config.toml
n_layer = 13
d_model = 384
n_head = 3
n_kv_head = 3
head_dim = 128
d_mlp = 1024
vocab_size = 32000
activation = "swiglu"
norm = "rmsnorm"
norm_place = "pre"
norm_eps = 1e-06
positions = "rope"
rope_base = 10000.0
rope_fraction = 1.0
qk_norm = false
attn_scale = 0.0884
bias = "none"
tie_embeddings = true
parallel_block = false
init = "trunc"
init_std_qkv = 0.0307
init_std_o = 0.0307
init_std_up = 0.0307
init_std_down = 0.0188
optimizer = "soap_variant"
lr = 0.00378
lr_mult_up = 1.24
beta1 = 0.95
beta2 = 0.95
lr_head = 0.00705
warmup_steps = 200
schedule = "wsd"
decay_fraction = 0.604
decay_shape = "linear"
final_lr_fraction = 0.0
batch_tokens = 131072
seq_len = 256
doc_mask = false
train_tokens = 355700000
steps = 2714
dataset = "wikipedia_en"
Each number is 128 + 32 x the weight over its row's rms, rounded and kept within 0 to 255. Layers, rows and columns count from 0. Numbers have three digits each. The size before them is the row's rms in percent of the matrix's.

# gate: layer 9 MLP gate, 1024x384, rms 0.137, rows 875-892, columns 144-191
# up: layer 9 MLP up, 1024x384, rms 0.145, rows 875-891, columns 144-191
# down: layer 9 MLP down (transposed), 1024x384, rms 0.116, rows 875-891, columns 144-191
gate875 103:085133137069146176129171114160176122093095105137155122040192112077073174127114195156137173096137152116158142094150070140124166103114082130100124
up875 097:136153103104104197092176100166111110158104088126151146069128159124137159080108176106083130141114113089164225165111106078103079152075116161094156
down875 098:159157094150157142117166091044104117155118052136148142154097125169113119129103146112118140131100133156094180119130107097116142145115136123122097
gate876 099:053110137088134120122137132129169093120128158113147102137080140124137127159159131126118096125110167164178148090053125141155120102106131155099181
up876 099:138097113179164079161163183172125066115130085142079094163130177175105095156167133110168126138116127137082179160131023070115169108172095127092156
down876 101:108170057102128129098091122111094093119122158101147110129102127121129134170144114042168185107150140112103197137146119118147094142169110163144162
gate877 100:134124020078105153131097179167192127170157108142138128117093155115099148154106122102152085098093148168113145130074114129194109105078125187079095
up877 100:131138100123157105132154142181116158137111104097145128164154089161122119148144133102145092084126139178087167143128108116114162135120101131151069
down877 098:132163145147140186139126084178124176117062119108136068119160147122166158143149150088168173141089107135118123122145081120143149118106083124135154
gate878 099:093141122095164157095126142159125176165147110164136094144172112150154140062134166203120139159090113112143101097078126126140126146118121177126101
up878 104:119160102139118140188127072101171156092147130124120069116185149114078118127188175053159044126064140164174148081109131160112156103132179110132121
down878 102:156129144139069127128093182192118063106125102139105178041173102116179161134170088181122106105101129098162094142151199168141144110120124136156142
gate879 098:098127152138134124118129148136169150139144104170108140036072105185131068123227115106132078194114197128132129152106160129196140128141076130153127
up879 099:124123140118079131107122099159103150223118148112128166165111185123110121150120161132143072134133087159055123117112098099065139118152143105049166
down879 094:141122143136115147126141174153116121165105103152161140090174148128151148163078124156173111045093167163081137160180140124130122177116116155094178
gate880 093:079144123141118158114154128094136165126154126142154095176089114099141138114129087155081180242130098158123174140123113120145122133131123149115089
up880 099:124127148115111189207151163090129146137168132170129091148118138123145172118122063146060158110149115117215144185135137139189117137107132148124156
down880 090:120180088136162143116154141070121087144082105068080119134173121123106128128162168125133171143126217130120134190136157134099137149128126142110152
gate881 102:118108135085104104151163128139088154114149078109136217130076096138121146145128122136135156112139170143091142144109135090148085105119046116143113
up881 102:115147116107126112147116157142138143100126053145106178109028147164116160174170115101044091145157154154135118061102177132119090163108072099063111
down881 102:107114152167187113123187120129182132129142145107117163108092115137093142148184094173125136097123131122119164027121171096182156140157079098155128
gate882 107:121090122144147100171123177138156133109106148163155107130067113135116141172131150107129094136119150188111162129130119131158144119139102157115186
up882 107:133070159149151119147168173102151160126138171110057139100140151125128129126118118098155130092133135172119180132075139140200110084074160147204109
down882 102:134119131096144175145119111115096130102125151084144132171114106046126150200164135092105114189097141130118123140076177142135121152165106118129166
gate883 093:172178159107095101126189151163051119088148114161134166150119206105113104123128095113135104149098132120161143171140156064084178155067102098150154
up883 096:111113106121091097130123103148170171090057118125094095118100123118153121153119130095110062129109180154121127122115113196147089208152140167135145
down883 104:124121098108129108115105117140091087125161132117155069132102177116084144103107110091154106144137076096135154134084135103085103098128095130151154
gate884 095:059126139125093166138119134171120157085146188161056086101084127096152138141161151101106081178124139135130155113097062107117126159176119102120166
up884 101:145137108121132158120158079085155111085126059057098071092148087161079168113110163092166133193137140193181125113105195140081106114198130128143125
down884 104:165119115130040108161164132098159104144084110141189162139122138110092138158098178168152118115086082130081108093207106167166154086116138084106154
gate885 103:099138144066158109095098106192149124127109113133130146147164161126148106156059161151118084131137172100070132160100149172081127158084085151122115
up885 100:119147091107155144192061088107138098132174123140156100124125107182047161161076147155158106103103094167147078081149192154076161135077103144121169
down885 105:173121072130094178159075108097109159088125175163171168114069081120147178049163161101123148126117121095100104120140140072144134170142113048153138
gate886 100:110159141086125178119143107155104103070098122087102106113171132137098114124134098156161113173143170163255145156084133160130118082091074174111143
up886 098:152139162107159105157076058089122222096168126135098132100131108083132147120068124108148134145104125134168103149130127108130145081093148148137120
down886 098:169145174111179150132112130142137116154122095129185153160159178146156122118111209099140159056132177123157106115104107133049140160111160195087114
gate887 099:122086174159147096135079196100144123163152202111155098146140188096127133176134133123086117134100117109133172165127135093125191113125111144064184
up887 095:099094188151132144121100149094139108167147139072107124109090174104116173092152145132134136127090110127094161129092159104219179167137088098096104
down887 091:086176112121155100159168103124090139136096088117123124130158115123042149111098163135068073113142110114086127081078143050089100142146147153143166
gate888 109:130178108124202101186128141143072137074105103121124119098087104129148090101151159152092153111155158170118098146159186156151115189150133134190140
up888 100:102152099110079161128131126140149107125133122161139124122106122145068114128083118109037097207130165134179146120133097134128138134232127127175106
down888 098:123143098109195183134120110130093137088129100163118148094112136135122161151125119147154137120119081115089105076137214119159151117150119135114116
gate889 096:120057119099155136104113086108156144149255095136145122104113125132105117159117091130101139177093160176117163053073094116131080067165142090077116
up889 094:105104157121106108126119137083103138159129117157133146139143100139152130080181167166127152087096131170115090139124070074135140195151078148182133
down889 089:144172129104132152144154113166079163070109102176132085116104125128043108133123128128112135146164086126129177118136134207159168082112135093120119
gate890 094:109123093122094132180114180152070140156125082153152107162146042123157150102140093148129160169131183102150138130144076103092087126117178169204098
up890 095:142159176114085140123071072164156084091136190110135112219089107094154115202119167202145088124131171145107143157140148118148141166082178091133133
down890 096:089036136185119082158157144171145108117120169169104074148105141104122113107129141143189106099090168150086131126162080092041145131110123171103093
gate891 103:162101121112098122111108035136109109122065082232103141111116105122077163137163119144169110163159201143059120167091133122135107178133120164140103
up891 103:104140110158161113114143135141131060091124160177116137160154101085133177099177155155156099144148127146134116086124177043124154125098092170160104
down891 104:101164107137096114082117176118144066128136134110196125122120116133134137070150136159153130165095109096083147112120099107156155100135110131139157
gate892 100:099169158138067139125083095154082134148106193137109079118089148139056130075110128077160149083147178170091090174136117118171150122189077134168187